Part of a small language model's weights: 12 layers, 61.5M parameters.
Each number is 128 + 32 x the weight over its row's rms, rounded and kept within 0 to 255. Layers, rows and columns count from 0. Numbers have three digits each. The size before them is the row's rms in percent of the matrix's.

# up: layer 9 MLP up, 1152x576, rms 0.0242, rows 441-486, columns 0-95
# down: layer 9 MLP down (transposed), 1152x576, rms 0.0199, rows 441-486, columns 0-95
# gate: layer 9 MLP gate, 1152x576, rms 0.0242, rows 442-487, columns 0-95
up441 103:116133115152171169146109171112178160108111143134184116087100140121139129088151157053096111170121109161092143121097131129159117087075160111121083152189125131111116170128085125125163127113099144111081157137136161177088112027139104094074139036115123180176170145164082120117130176146116112117
down441 104:143096167149050125094152087101088129077105118186109168102136113101171148152070125080157147063085136168138158151142127152179103061074107140110158142097187085099103131168164105085130168119134089174156111114126092108130114128204095088106141180134157026095090105080162139127118099142118124158
gate442 104:140082130133117132117123086171152106097170092129122074136118127155086188070110148157131166109175158120095150085137145041103059138121161173189149096123168139149077127189100136098094123172170143091179142164199124146118140120163083139140116150122136123160138159145088172117109129171135176115
up442 099:118126135157124126124167147147155141090111159157137134133153078108136091090120157124144118179120083114161153112118130108131097160114120131150118072117124082130083097118055089115135139165116125119114128158111127168117079201116078130117139113162121085143123138125130153169109158114088096142
down442 095:131118118148099144123154112178192128140138113114098144120144201116096127169155163136084130104111100113087139118129139122122149171094131116140111136121131157176061130127146100185090144114176121177138134117084152174186130162033184147181095050177110143204130156094137090081142114209125206110
gate443 098:144125169113127128158117094118105106129123079170147091138118176128166107146187087130134126140129088167089139162146155130082144120087172126150076150110146117095163121099076159156106167116130105073106155134106137120091137078146129155161152101129155137125087120147097104113110149168171182072
up443 099:115122126159118093098210174155156176151155145108081089128137126134103093120121158151094171131154148109095102176107122118103094120113116064070084120098140087155107138122151081177131092120141113162148095114163158114169151116146167173132135191143112051104123167098158209105187180129090093155
down443 099:079133148160113163142128152150174085129124125058163112127118150098068089144136140186089074140127107101146087157093131105156143110101086142134150128159112127184110123122124090084088147151158121113131106165140198163098083177135103136117145120119115137105114115120076055177170133111101181159
gate444 097:119159083081129112144084145126101116130144085162111119091127134203151128144160238117184097182118094152090139155139141162140112133071084096147075122114132099125166035142167138183124137069146122194149109164122039165134111098145086155124108100156076191167110154118099133106127152170198095185
up444 099:059116142112086106182081134142129142142108155164110124092176101071141116108123136105151120060139136125080185155190114097106139080135196079074128149127188131146125177106106140123211079151117112148132118137181153122167077104048094105103183141125121157171130149080084116142100151133108140164
down444 101:153102198107171158119131079150120173149107176159116113090208134151166122082135166170090120106129122095105159115120044102098182153156146139098093122117137133087152122129155153145173094184158115133167156143100121198129145118170116187122109116109199104120134049177135168138163132130100182096
gate445 099:163114132127110112217083161121121206114089117106107135110110136105121125186104172043154213154074128160130142148141124184110116129132111096159151099154118148106133103112175114092177181126095164066127110125106184131168153155149077083114167123120140124128126103141134117116089126093074112140
up445 102:127118197066081240130214102137136142208131149105127106157163135162100121121093154147161124140135094117163163133117090130173095109127197151145163095151137133204117103178103100138140115117095115103084079114175070104161154159128077137141099147136113126126151084145098086078088092140184174153
down445 104:108100136098100093149128126168122189115186148153124137054106124124128152096157181115152121086084126124095139183105095091135110151149141125140117079203215156139148164136139133099126156170144159106122141082090106150098137112061110143136148115111122135116062140134121119131111139122060130071
gate446 106:141177149131137144119141124101141142170156139139185129134135141075107137149137160159141128106176142197171158155155129168126103119093072178176172126125094108090077139104101138137092089149147120138123129159106121140121152135104172086144188122180080122041171131134130146162121102161087150162
up446 099:145177094163140140069184174127096113146163123161071103130142201085100111094156171144130122164133142099164084160139159144093124095072075078141119136141075136075141140135122177109111072107172171165140103134109129129083167146097145153147183134144131083149101113123114127146099138163120136065
down446 098:142070170105101126194168113124128134113085197110123211181093151103125122107160105146140132149089117111167155101105137138088125147101124082151131154138127147123114128191163124136136136134116138131093158123149153118125216144242112111095084150133151104158114142118137165087066038117156085152
gate447 102:135106150143120119140117104062172156139172066160179096113072072090153132152157117165191093169106160156126073156147100151123060113132111099136163087101131093144096125196107080107072116083182103073143101131136154111087132143093134185158156152145092110135079135152161101175079104100149123158
up447 102:154136166086161139134100110180110114149120126114096135131086120139080094121099067124166083133171112162135107114185129054108161131133097118143118132071079134119151133122084117144095097108144113094143073057154164126114089116175149133116131091080129089156130095097078084088132139128118099095
down447 104:129122100093047187161135128124092122109132118131109141138162171086094098179114119100096109074102112107123138184126143133116097143140149082137125102139132160202122074096107126155186067102125116136082152175118118104170121099000129128144088163121117128103187106158122147152085094056192178118
gate448 091:136134139097171122193126131165153155165141132102161135155183115154145158188176141143156180104124166173108093098148120154082146177123071130124114091139121101140077109123084111114058109119110140063132126136161107130104097087112124128174122142214096180114086127181178117127075105098129110149
up448 093:114183157124074171094082141122169149125121135088132065149094154104152142150087138115123127128141116194173113153153106095108173157120123137144151113065092115105114109113134102094070097178186182099136109128074096084107116149099110077180149146176138169157088087084118096140154139140104040135
down448 095:128123123103129168159138124110101099138092121099141104133189078147143144166131114126122087086105167115196118154154188094134126108110146102114160099158145170176189114146115115152148101186161120082134103142140126136132155093000099115153136110133148069112132196163107175140106117062187191106
gate449 101:136183168104091144181120154153120186144157123128111075125202111077155130143181067145182161122091149162109107137127089186142135125104071122138142154149115079121087093128107103158107174068183126054129130110139106163102077123109214162120146099151070133137105078179197112102124104162122105086
up449 096:140149085117171128207191148110097177178087114145117112114092137096121126182139146126165160149111132116153201177118139093115114132146096097098141149138143170134119180073157170118095174125158026093093091126120163160079145097115132162098060121145140075090090080151125148138134180101113077169
down449 099:150105147150152144043118135160117120090150180151116132134154100146095121149127176107128182130085175124225132144123124141084098103109060200120120115098132079167112145131152141208131123147129186137135162099162091135094143145125128136142094107114168152151160131075170076135164062147128151115
gate450 103:124147105123117138158199174155152169176176068132098103128127140095119128161156084114120165114126077146163175109124144141092150112130142119156170176142170131093127170180184078136111162122144149162161095081126158167139139161121116173138154122103077102093143153101150094115106116140154144106
up450 105:145125149180104193103107144173163104162153117152184140106136136178048111120095173099124081119139093168127073085090106120069091114122179080174122120115114122123166163152141147177167070084107156159091159088187134156153146137141116146150081142118132055137133125125076132155128146126093143109
down450 102:125137165177129068135089114152140126117074134132103098110083146145224051084162210130152214191126125103146162175209138132094141116151085083104135148169163166058130168117155135114077097148153149072110160070153099104161150149087090078152144124124126170056115105125130104114187115121076145131
gate451 099:128157158171152163129145119108147153118188105159131166136100161102163166094127119184154153110108105185141125156078190164145099158092155135122107127162140146085156081188178092145097152117180120115140198133100130135192103134138107165144136122123147129090121102123122136174105099058122149090
up451 099:138191131076150119156090149125091127134097140120140145102127153115104080122106137082080200078182100191155105094121132164081109133142095088101113131133165107133146143118153123156101083175068144153148126139089117125140174073204104138160095098129082096168153111210100073084110096115121102193
down451 099:093126092140148118143087120143107139143151154095144133139170144085078171077131109133088122149178153120140111154146149099113155096158154134254130151185113099132085115133142130122144095137179185144128130114091165100133114098149136159126128116121079149065129122151084088159086143123100081125
gate452 096:138184215145108164135157174135104163150079129145097101090117085113096212203168137149132104120146129121118157142103132200159078108154171135120174153098122111155159127077140113132136111177150018106069122082147147103080148126088117139097176154117148159150133160159104124161125151116108164115
up452 094:087056110093154111136137094088158154110151117148105143145094108185159089062108140166073106074059116069158104118128091129123180084132139064176106089113097150183176149200174136126149124127145102145126099162162045136110091155130110138145145172137127161087129138071112154090135132090136116127
down452 093:142085125168083173114101099113134114125157141166096103157133106120135156076095174147157147154109118097140146146205097138082164185147098155214153129099137165140074099070111116154158095181129157131164108111090164123125104198189083066114132126105162121170140096156136040125136153134089117108
gate453 111:131126141150154158077120157071132092056116131167162126121134084130102102182169120101189141117154141133141155129093122163102079128135136125135169131138166124123094073117117118068109134098197109084142121181150095127109090196109154127136111186095189076159124144099088101114125124108118160151
up453 109:181163151156097128117112127093072084106160095160157109133143147108129126131074136157174106110113109146098110122096120065088136123182124137097152097113134141130123130167121133152182080181145157160137115123132089171142123131128134153133082141127135124116154152155108170104087136097124148094
down453 102:116187184140180109175131130086086106066110086080105124098119141133091137145141127064080154122162083163152109112113098124143155136141069142015208161148140131139149143140113117118143143143146093121124126178195148121134167104213088136123112108130112125132170157152139122188168140145108157115
gate454 099:141121143124149097076196158092190080068095112114132148189148159197158084134199121116147107125103138080090115135098119115204113140174137085116077145156141127146119127176125108166106134134120130124129138162153194116099138159120100120132121133092078140123101138128134139170096172111119149079
up454 099:116095084110144107100060087101139100130137151114175145111113089176121106129105186148090142122162127113102160085149112099140113117124072124130117124097080125118073143128130088091067162116133127119161081128148069167169100121125160116081192192112109176136149105075113119146135144164159068090
down454 097:129158136172111033082134086122121140153170130144093115153153101120094145174088169158111190153115114118108122119067130114130174121112151177129128165118108122135131124117075102160141106104140153148146106098083103135125149132204144117140125136200153139139093125155099140088088166148154086116
gate455 101:102124161115137165145143107071092148135120076154143127104092138109186106107127165131087119142138113127109177200152141081201103147084091194147130101205127126131102196181156107128138155100153093158146068101145122120104156154119094122145077133112135122125091078135091135119113110163133135089
up455 102:115154133125113114152107120130136108127123165134151116162154049150161089148159125136076186177093079113114096125114157126060125174087136153147168102115127113058116101130159144129138154124185080154153148101055142187149154153127182163126144118125046105167052074092131161098206114073161117136
down455 103:134095184109076148130168128107130106142128211080094116179113189153189118132141181143159118105117130146149158133112155116112161092097110155121121114173103182145129110128100111152122164092081159094120110079110124158155150132189104189128151144120103134058131156171137157102178106091110121112
gate456 098:176107071126072137131118127132136178105178114106109197155177099076163145098161111184107196107164135110124126116131125103118108173127098202144122135178129178132107081163138129163166144155171116156107070155142174154158155110107146147161095128175117089128179161137151167138128148104134157073
up456 100:123134151167173101172162102117109131124071182067125105140123148188105144131123154136173087153077063156143107167131117109089107116088175096148127115145138162127098101126150110147065085103190136122121146149180163121107144137147134147136146130115146175117138162161173153141130196131120073127
down456 100:118116156074115128137137139054099123142076152151101139155196111094112107157126144114177091141123101129157102118148198148061115131097106109098112184117188146145069133130061137071140100158125117148179131130147097144089133145107120088161158139164134185166106118141098127158102125186152112096
gate457 098:221199222119112114117140198149147143133152199055134089162112132094155131112179114125166117080107144130183088154094125118150101148109104157110139070095076139076166134091139149145147130128119116078120108066101075046203184135143081112125135151156149176137157156107136126131070132107067199147
up457 100:171095191094128131169209092167146152072091137123123132151157127138114101100126099140133085170111060132196136164075089069143115137162125105141151118090163160185106092115136121093191126142122049143130075097131172144171134095120106145146148095164076133120079150168096133098108105161121056115
down457 097:147126106157101129086112137131150106183147167114161130103114142125158094121115132118128150111120110143126083189134142101120162067139148097134105135141120126152147161120152102143145129149123093120146154102140113089109156147255146133122121129159123144084123112105099174102048115128126106123
gate458 103:139100125101119094097062134115122147114042151044128113091134105133086151167180113126107165085118144157152131133090156098062091175071079109120085132144110149195128159136127124183172139107164139090076072200134122065131141150149128143141126144101122109131174122154132093084112255059136160081
up458 100:166127144112141137057196129148137091155131154135097054141069109192148124054126061173182131114142138133137097100130148124136165161141116124173118108089112195163164123182139126113096155150149115073185138118141203092116143115157103061081188126126140128132105171164137147127186087140107113145
down458 105:124153167116103131146149163124110116136131114144119193107116145117186128129134111124238145103126128159118199115184137131112135132116105174140149106122186125173120157153118147110138109140154140101148224111110180145173135139061111124155105179135122143093144125144140162136116059115149103194
gate459 103:125102073157111156076145071102194128148117163084126161134049123142113107190117103086101152065148087123088208106146156136097140114132134106119195126139147095111187088132094058102085068126088174131141091146121114131110117152083099201158094184110135133186156100140100103117102124093128151099
up459 097:130188151180145136148108119146117156063110109125069097124113132152120113124113139111151110146119118116080130154118149086101159091143109141128121062111107129106061176067125123093116062160079116135156155125173090109121111083059109139128152153132103202139157199155117129122079176085163204084
down459 099:149133097134094174176090167141062162180118147110167146188117130113144155136103094111111120121088101135180105215181077132137168129120122093130174115177129111136157100095140103118121122106121120152115081132140133203158111107112120093073172119110149169087098074086090141145132138185116153138
gate460 101:132152115104109116123134141084152104147142110169123098111127157157095130141137131185153130108157152108117131155132110057161106096097100148103112095171073142137144112089155160089131149167157180216079159111158104074142144146053101175168097102183097103161130153129142103147138118095127126119
up460 107:067128100087121145130085155106098150131155173096087166163109128118137113105111118148145150128164113146130040142102125078097093106172069076112141159076098079121150106121103133091138141141158152148186108171147094105178148181097175132133158171189108051154018077095172130136112109130148126032
down460 108:066118137142161116187134113094139117162163170111168138113142129117127171128126096134126123138150095101093090197114124125105146105118135139054137064153092089096152104153158146132114173159099119121139081127098127110144131139215115079161127115173157180119143124101142133079102154142140095161
gate461 099:157109121205095071077139094177181105103153139138154168100136116141118137131052100132143132143105143175078176131217149176127124092127133152164123164135126129116147089147163141109141164168146145116186149156033090146111153119150110117065118123164119136076141119128109154165126138178119143137
up461 101:140124074173087133180230110185141076104182090114208123067129106213145106155109066131085120151199129159109177072209125141132126129110086109158076090110079119086115158150112091149171196076149129105129145151128148156163127121135148146157179116095124129136140128126157142100148227100092143136
down461 100:073134173188164152092118141114096165177117166103107145148139118132114064117130177125129130162121118127146148119106086194152112149099127096117162073123177090084155136079154095183097105139063127122147116195115192142127146165092140130167105128115157132125143150185165134090123122096150117123
gate462 099:140086159162090112174151119151217068124091157157174172135103114132102110122134138104123044109167185161144187106127106104107171100101139141137116048140116156113104143148120116143176147163118159058163113126129126179082123137160058138096130126116155122117077130157116109131111139197160144118
up462 095:159141123110163092066135148115158100131117103122098156172122113184172085100146129120138124111162152129159149159162183037133128155120144097146131159130113110125136122122113127120159116145079187160116158142099125083079146138106160122091170164112131122149154140119143050088083103142125139081
down462 101:060167109134103200128145180125102137155119155167146135101119181167127141172121133115162173160106133082148084135097135155132092162095125135155120170131126078117132099091179150191109089135130152099134129138154073129114090146055173146174147089096078103061142119071144165094134124151140123145
gate463 098:129128128113131175176138212138112077113132152113144163067188160088106134151121097119101190155107147169123127150137113220084079077158132100134196132138163111146155150244163084145132132061112158171099169134158087132140176109133099194091141115142163084186122140141156136099131093167160157111
up463 101:158127121057082161213107130149129136118156103148078122122096146094141083123177142189167157111112148105084081156089091158120098148167160081128126195124120162158114104140142149139120163153155147139152040076097126115153094136141127122106132147138141187077086079100147104086170136147091105131
down463 101:185072126137068105127081096144148158082129115089119117113113078167161171123126170152102136130112132157113137150134117148152077199125166073084107141126131119097165162122117095112079109117119107093122163149100169125107163125212113132111057109110091109153168168101145056101094136119094142147
gate464 099:177138106133120126143061116097080147194153075113136139114171101116082122127161164115083129146138159157170144149089143125163152104113136111113150130129114090111112120125163130111179123123087148143102156075100105090097123148144149163153146179202078153174137101176147181139087129134121153138
up464 100:124124122068184097096139172129132063125090129158170195123093155150082073112112138077160107153169135142186104123089194123119108093161150143110089174059116168133106180137111065089137114136126129072133193169186111129175130114163142179129155176123062079147152109129160089120129120167121126175
down464 101:157141103151115148071068191089024159095105152104130106106135136106168176145118112109158141114123131165111136106133112076180097148145052147113126060117142092160066175087152145124096138141082186147105109159128090117096116103137095107164145120153161075094205124116153132102148128158127133131
gate465 101:094119153152097138158138076140135121140112116118127129137088074137170160108127138154141096056099146200140085168168096159116162073105140114128136107134138130127158146098145175132077128099069116076090086137154152120081123121155108097141142140153130070139159062150061169130120163108111200152
up465 105:127127138096048148150102079109077174130107076143075149125135134132129193153125100145165157109100085135047128080127117144164153084133176117113093084100117049141127158069131181144123158177145158113130137140104102130054146151131162158136110084138148137103129076142147201105103105128182166183
down465 091:111155138162086151180102050163141148152114082089096119100117136122136149138129186130156109117146144110158143171166133087099154048161143130000123141112140151114100163095125127121129052119163111132091173157139145169187150096182159129122064059130096131208148063134055116196154095082110128102
gate466 097:077142164140153170140089132041181162097195135175126132123083147140098060116094140188159116066178106140203193160126145147087126085131174146154075177150156159120126098052117098167050117125096108132123168079140143141135153085117147065124139137102122079125106151187086139146103132197119153142
up466 098:105121071120130107061106179099119085136185130122086083137107108163151134076094030111169111082164102099116128107172123076076158066130069136138097121181119130142131113133117163129184145147129101144101055164110140146165092098139230161109112123125167106104167133147160154149120087129093175065
down466 102:093109067102120103090133159154098143088199167103128146172132128075141106136132116139146130094118106133102110157119080152116129143134117093096122137171105092136131100158118155104137165145133101108102115122157172087119142096198172125104153132107140161094144107073120129193135148074093068122
gate467 097:129070115098099147080168182175146082085135108092179114098167100125183090140139122107123134133133156118064114085143163192110128184108115119129142175114117088114163112058154099152135104187070093036108144197157145126093193113152109087075084105111136101118176129132122108153114107161112077127
up467 100:115168152140111178139149139138137102193199176202171150090112141138123098139127142136106123051172127098170099133128119133124155113131132119152132129105106100084209189128078089124093157164085091079089099143141058073162185201095122115115138152131088152229130162143097159112142151137156113121
down467 101:093121203147131215179118134104087108158115113138160163143144109187075099109107095127112087141088164127090130124076133127162144144115107087173114126165113088167147144139162147108142110170091142077034083101120147170077096150095148151137118080107063120121084149170173073124076150168174129183
gate468 105:192153110135122111164086051125093137128152086136159090128178077078111180123119077130164138122157167138061135093167068138115143113117180139135137106132144108106105077132179102137143144162109214131129128119078143197133140131168099122113065089160081086200135124154119138137154138146107157177
up468 098:087146168164145187163159116107177121093109149159160128112111128179129144125082114147170140091115121119139132071100131141164127162068103152122171159104131190105118164093136065088142077074140129097131085098158152124146041152102157115132191110109196114150156130115143126145110136124118122149
down468 093:110152079120090115123081151140067139114165091122099148126144091088183154106103159110093068150117148133134121140129142137138156103084141155170078096116082118148148124092150168147127171090074153135126149147121122137143138138058095149139172097148173116160124125088083162112094178146132089155
gate469 100:086149145116108148088150057057075139121117114149104077114097111116146137147124126112158067100123114102117088149142141058121159162118139149126089083120094155124117119140081078153151202161123102167117094142144118167169133126122177151106184093058133153110170090118141142115123161159144204052
up469 096:163175195158138068195119142140110171069106163161130192046172076128134139151156139149093125113167116114139083140144140124154093110110135188120135152151092209155187110151094128138128152139074080144086154160102116134097111146110141153128078085128078144131144092124154115111046073112124107163
down469 101:112109168090104094140157178113115155129080101139114166128066142150126124117150155101236099074108173123168150140169097119173118144147129106103100087144160138105074103114073154132117163136127119123125133101176122122170160109127153141138136186103224097134212124142168159112151149178106146081
gate470 099:133116123167112166152129162109137090145116094107100155146141194132123146070114149201130122155095174120132161168115108149094173092147159129123156127151165124123167089128145114146123146127054170131082126112172057163130130147162078138188096162143104137162156093148077136146094132143133099151
up470 102:170144088147122142117149070165116146136204145074159123134188186040085127085145139058108152170090117152168072110136124146133128105195161125136130154147117142183108142155165133129107112112099156133116126170119111121158120192095110178153177091138126135166058098105145129144162125128113170084
down470 099:094117105148143112178154157165184119104138108146190096153106198157124179097099177096086081125085142105114142081086099125166059151138087163146129116135166089081140103116106150170111114135134106140145113076100145145139177097225139169148113108106156152165145128143141112089112102128123120146
gate471 107:064133141130117160135190159084102162168161068082112150139106102169176151110125163107123214135093117135147183083119148127110162141211067188143139159130157111159157120133080134090111150192177153140171143177201194156152096127095132126157052111150124086132112087162155119129097129082125100113
up471 109:123095120114126131120148132158112122102093165132177129104144167152095144141114090158126112092174174087137123145120162157123174138060097101146128123126147132188167133114090106129186135090127128156066080124156081083096119179102120099187111189099126159152107152081133089091108107156154140159
down471 101:119146095126156155105128156126126143139070124139139150130065114161068127123071144108142152110139109203149184086088150139113175108139096079175168081116154115161164133123138148093111120112173167146135116113144178109107138141049129139164091094118124099115108092132134121105148155168093153117
gate472 104:141171154096118132129128156080129128080181197127091148132088080126173126147108145120118102097149114156104163126121199110140138122153094159192082132123087170107108148128222132120136107061182172110142128106167213139173133096095149083168150171138105124089087106156151097138130148108140078137
up472 102:159122176144173181138122127063098152170169135113115086121128139174089137124104085205124131116140189136093135106118140149107154107099130122130093102065160128115151185134109093145161168167139067163131114139165126127128139099111090117110153143139140053151120065181082152141127114149165094169
down472 106:153108094189155109152176145143135126207097152136124111151111170119141107155125149128050116090077109099152149117133096118088098098156131155223113125067154182120126166115079114142112154130092089080148106157184141067176094140162132130129116199142061106132055103112184087153177153141093056132
gate473 097:113181126121113104152134187141134103167130143179156104139093164134153116130151117169110051145139059145133161119072175126165142162159076136116142106114067137105108132143085069124111133091064133085133108156119179159125137179132070101077095157129135140174132199138102154128134139132125099115
up473 096:146073138100112133160119105102181101189171132160102126125121144143121150168122156159068114137113099145093112126134167120099094131134173082134133100122105122127132134074106134104073140069112170130084129151098103143114099134125109152168163130128178179166161079108134171176129140120111112139
down473 098:138142107091137035115153105130172216146130133150084138130142088165129093164086053037200089135129156129139145109173116116113100231124118178110148130123193133183125087215173155106165144168107102127120103111085152068156131149209160163126188157094068088105065171119084109144105149176094146131
gate474 100:115114150105143110141205148072155118130153128106151102142142122169132147145181147112155130157188140171146101135096153102145114079126105131141131130164151073101154122114165129155112148157156110139104130059156161119178099108094140132140148118115116129179061111133125075113122175106092094089
up474 101:132185130146141093101139034098130117139120090129199093166141140168086120117102111133165099123081141138119129208143101121139152158138108134140124107174129185134117157184136132153099151140168156141118119165084160133133148146126125148137075129166134145130099160133181083157128070116079164162
down474 103:134097111061063144090120164094117161124112185102118123210164210104170139163141122117137123085128151131091145101144097158080123105066096138146147119100094162157128194137115138108175093097120094148121102152122119163099082143164163119132157121121159147180151103078027125158137114127105196126
gate475 100:168157130184074138165091116164162080114174130118172066105147146171153115135095057123118119109123140119103099141098102069140168087105118178104184139174133167099141084117099165119146141106127066142166142164141097178089114118165082092123119188140165083154108121127121162145115117117157102071
up475 099:172186182123119189063184113133097154106137159124161086122177166096101165089086145173127125103112131158094133115161161144152114115132154120153073128095122126106163078152153110139111162120081164150067179121171121179104187161086102127136117128059165088122093054131155138129132159118154136195
down475 100:112171163125164158138136112094103118127106131107138117179105103155191145145123165120233116164072138115129159121110157085115130133129155126162157074159177157079111132087079146131140089108156086121121133131121134110101165100097147112112143157130102183118108167109140167157130162160145071120
gate476 096:158134087154107148142126155134175176073144158120117103087103118121152146110160117165134118152159116115086136128120130175126110081121138160131188128143150062181140115099089119080164156093162095047108121184075163102146113154080113135175156154125116171139135163096127154158166082126146130111
up476 096:078075101163073077195081116117155076091113097136158179148108073055194107100094081087082166169172128178126151130110134158087146150091131184087154148167121168120153143142138173146170148172060125132159153122139136155091050180141095141148139114135104087128085157104089149108104125114127128201
down476 097:140201143086185090135162125114128103105071081127081101135126122100119122158145151125142106164110098163186127151103142140119130168086113084000087124112102202149107103124088154128147125178147116111154140118080147186157163066143192109136102155113149152124124162139129157102147107090130078156
gate477 093:165061108135084133151093082110124068142127071115143124104156120160164154112148146105195113151126083099132131146085175111122129132107099163130136094158175167099070178117119107066173084131148103112123124149161120151125175156116096129183125142145098155111151142099078126140147107150141090163
up477 098:198105129101106106118118141087184100101173125130164170161130123135186084050140086074144153120197136135151137095147162103173147092133100072146118135098132153038124112096101163040151182087127116150119094181091128108123119126154121116078119128106143106152173107207071191085178160141106137100
down477 101:127127186064119078152168186114071172110078091109073130076138176168130093096127092108158092149107135146204135117121126173156115132166128128105190163200135160111120143071107132160179053109098121186110183181140126133123116141163152156135108119108125080060175166179170181084124098163138103164
gate478 100:167178068153141079155129077095084127093172086147132164154111113138131159072129107069107098160153097098133142188142171152144128161126131104169101122155148096115219112164118131120053111121133107141142156116145145117103128188105106134180087178174102101118089085117164133158135161110112102127
up478 098:139110141165126174128104108108162164084139104153129121155102090095177144087135159135110121152161173144140145161132092198093147133087073158135125098101150063166145124111095068123117087133080135161199146143167145082146200211112149121161165120165113169180100131128087112102126135100124103168
down478 101:133106118178096129137106141127125181170107146096119149125145103105097110150164123145115143111107177126116126107121100105157119132110129133128171107145101136118097121093121151158073137133143165113147059097129125112194097157137108059164121159171097145176052150073095080119093126136180189112
gate479 100:146172119113102137094119129087109131136103091068135098136153078163138173137173127193137101156176128116157101135140140158105162160173135118140155094152170167086110141125129155115197101111164163103134134133114082039093153091104138167164124113163219095172170093174182160115147157093136181110
up479 103:126073153185107041151124145177123152133173177066172172115108151061116133145158149132056125082117167196152181129163103123114105115097164108170112135094130122162073163173100133164093129143165161093123145192121169092129085131141094132144090111124160167112189130122136120130150113128174088137
down479 097:126149160132051156152178123111049132146084081140134111147118084107155148156126148120094107121155142172103148135113152163153124121122130104162128141171138169123159169125130114160088127079102117125133091143143152074147127167078149162210102104142122081131118130194109152178118111172104172173
gate480 095:135147183118143143081074104128142083180046096123160142140120157117139089106161113149142072145082094168068070113130076093160111094119148184124136116169123138139106162140110097113166090075140156146112132137143168114182168064122105140110142130098112141131147143151121097135107105135118152099
up480 095:142137149125159121163133139161119143162100157101151116100081131200158142136155121107096145113148128124119104111111131138054136189137130132120082121148117099148192141144114141122154099153141130198146204170098113100111160159161144093090129097160153138079127142150129066103126165084145148160
down480 095:090143187159189224133118102159095110088133113116088137104143133120153143117102171120135132157178129087122148124082093131179149132190191091093178197078087148170089181159123156212129087141120079121151080130084089154118124062160113106154191129129128122136125151175100109129168057118138088163
gate481 099:163141143109198110194077156116101042152155122123112117122150191117176146157111116159131165089138137105121105170127080097102085161121180127116088132144162143092140118084080219123123102185121115109121155156182134160192130099121126182085119092095154121137075087124150106176154087106139075090
up481 097:133138126138112120141149161089165118161158133161113149174136177137150155145170128099162088170153093094076174173114087134131136126096171117125119121105128083129081107145133112092085092137110151170173156022120113152124074121169138095156103154151112124072166170153175115149137092158192087132
down481 103:129118137123137118142175100114144079144078141160193165094124112151091130146097114113102209103102091082152101099124202144126104101150144157127135154136128147120097150134108114108096168139106159148141111107125125158138100067000192109163151061121092103134100094091113105157112127096160106135
gate482 100:182106174153127127160121089150148138103074150091086142107136126135122086127139189107127129064105125208122068142125107183124147100167187136134162136126127136127066133115139164150076100121124077139117104166087106071153215118131110128075161187151161120126124119161197111106153130122158077156
up482 100:094144156065137122138150064187138140115125127134086109125099110131109153121102162145150146176097143093156154136188079124147110092111137140145101108096115103223124127167135127142078095149078114166071055164093108175099105202083154116101118153104089189120126101120179163090068145081084128146
down482 102:078129157099120169161137155177166088125117111143169162102080135161157066113118160180154117135131127080148190134121143150128154147188170138067120086158111087124109073053120053105118158113140128138117167136116138137187102096108135150176102067120160108081214136184133085155077114142113174136
gate483 096:146122153154180174129157111142119135125075159111112095142134083091159158117101135171134141137104153138168160120132136149120121137159100152137102188070089151083154105122069100083154137138115140148121149071113057082121128109123191176152076132137177130071142109182141116099143167154175163161
up483 101:125099161058090085134174187107096209167163153030120147105112173116140101131119127100102149085151148109126117074114156186167100156094123104164106096084115060151077126094128107179144076170076122065118104195124133144112118100112150156132174117047039118086162097052086139154100146120118139122
down483 099:079180138141141082039177121147135183107126105128108098158137167115157119168090158166207146168105144134114190116089123138104118118107119172122140176160105126111088127126098085172139123140088121182071086134167134147118152123021166097123103126157116127152158127145107044125158112174157126108
gate484 099:142095179136135118112179135146130093076167071133131108110171171108125059096068114124179102160155119124146109167114109114148109106117033108147072112188101184096104183133117128201161121130141107068134089153118157161127135129114196145112128086182136181149130136051150165138120087113108111071
up484 102:073128143091124149161176101163058084150167132167147059142151111176138105147103163137114161141107137175081086083149123140114129096169131139103117182130111083156125106096071155148058115171176142076118122200115131127094207153156141149114180123173111144139145160153157139141149113085103097086
down484 100:144161073117131160138085210117103161145135128087119110135117131100127225137138090159142158140144150176042143142165126115164159116145062105133174174118123123112108217096135133127163117083146154193156149111095070099144076172170115133100137086119126086151077179105055127140114118098102110110
gate485 100:147151143091117139114102162168133150158207133110095140121159154168161119127161099126143117162156143131100094148075101138136119111078076095133139145131140100132189146121160088130099161096127149159158098091147167162174188126089169114147130128123106108152069144112171056161121124158144088154
up485 105:147143113184128143150114128107062072146086096065090125112108139095121191098143107084174144186140194043068146115127102107136123082086120100157139166166104142204128114096068191173030169102137126113072113172074094166142107109143120163166163123114212125178135104202155141108109096113175148135
down485 105:164151022101144109123131102122125182123112147133122195166098197112136092103088099162153145079170133128125104106113120153153115141126133084143168097143110097103179105135168113102060128085111051132137132067138171138125130119056158104065148137145156145128174068184080093115166118171109088098
gate486 097:146107146198162092124156100130140179101155074140170127184153110116182109134139129130110175095089112137158144094107122136136142103122126143180060147053145143065112092159124084141130085127176097158122137085085124137093155134108076131150135156145136090174082062156141116181161121229176141163
up486 104:154165139105136124136208065081122117184133097125195081159130153103151138123175053177100116152143112134158132107081160091128141132104187113120113134199087058148125065161181062134130074161149142147133137138119147109093118140148092066089079103136125156159150113178151151088088128121161165137
down486 105:108172123090147033169135168121093097080119114160148078096171086151150097097143134120052122104122193123123150107152083129160099178137128127210072125163067121191088153112090100157107135135111148149123167096143168130189104133161154156111079135101130158131113144169104083138083131131110147055
gate487 096:174147127143083110103114179091132095122188061156162109130131094107150105134182084096145177131141148123128063146181102118198066183112082157099170115130140098200158123130063104152157165114133129125221167108141089199084158094129141077097144119154139140133144097063124125110133091117163077177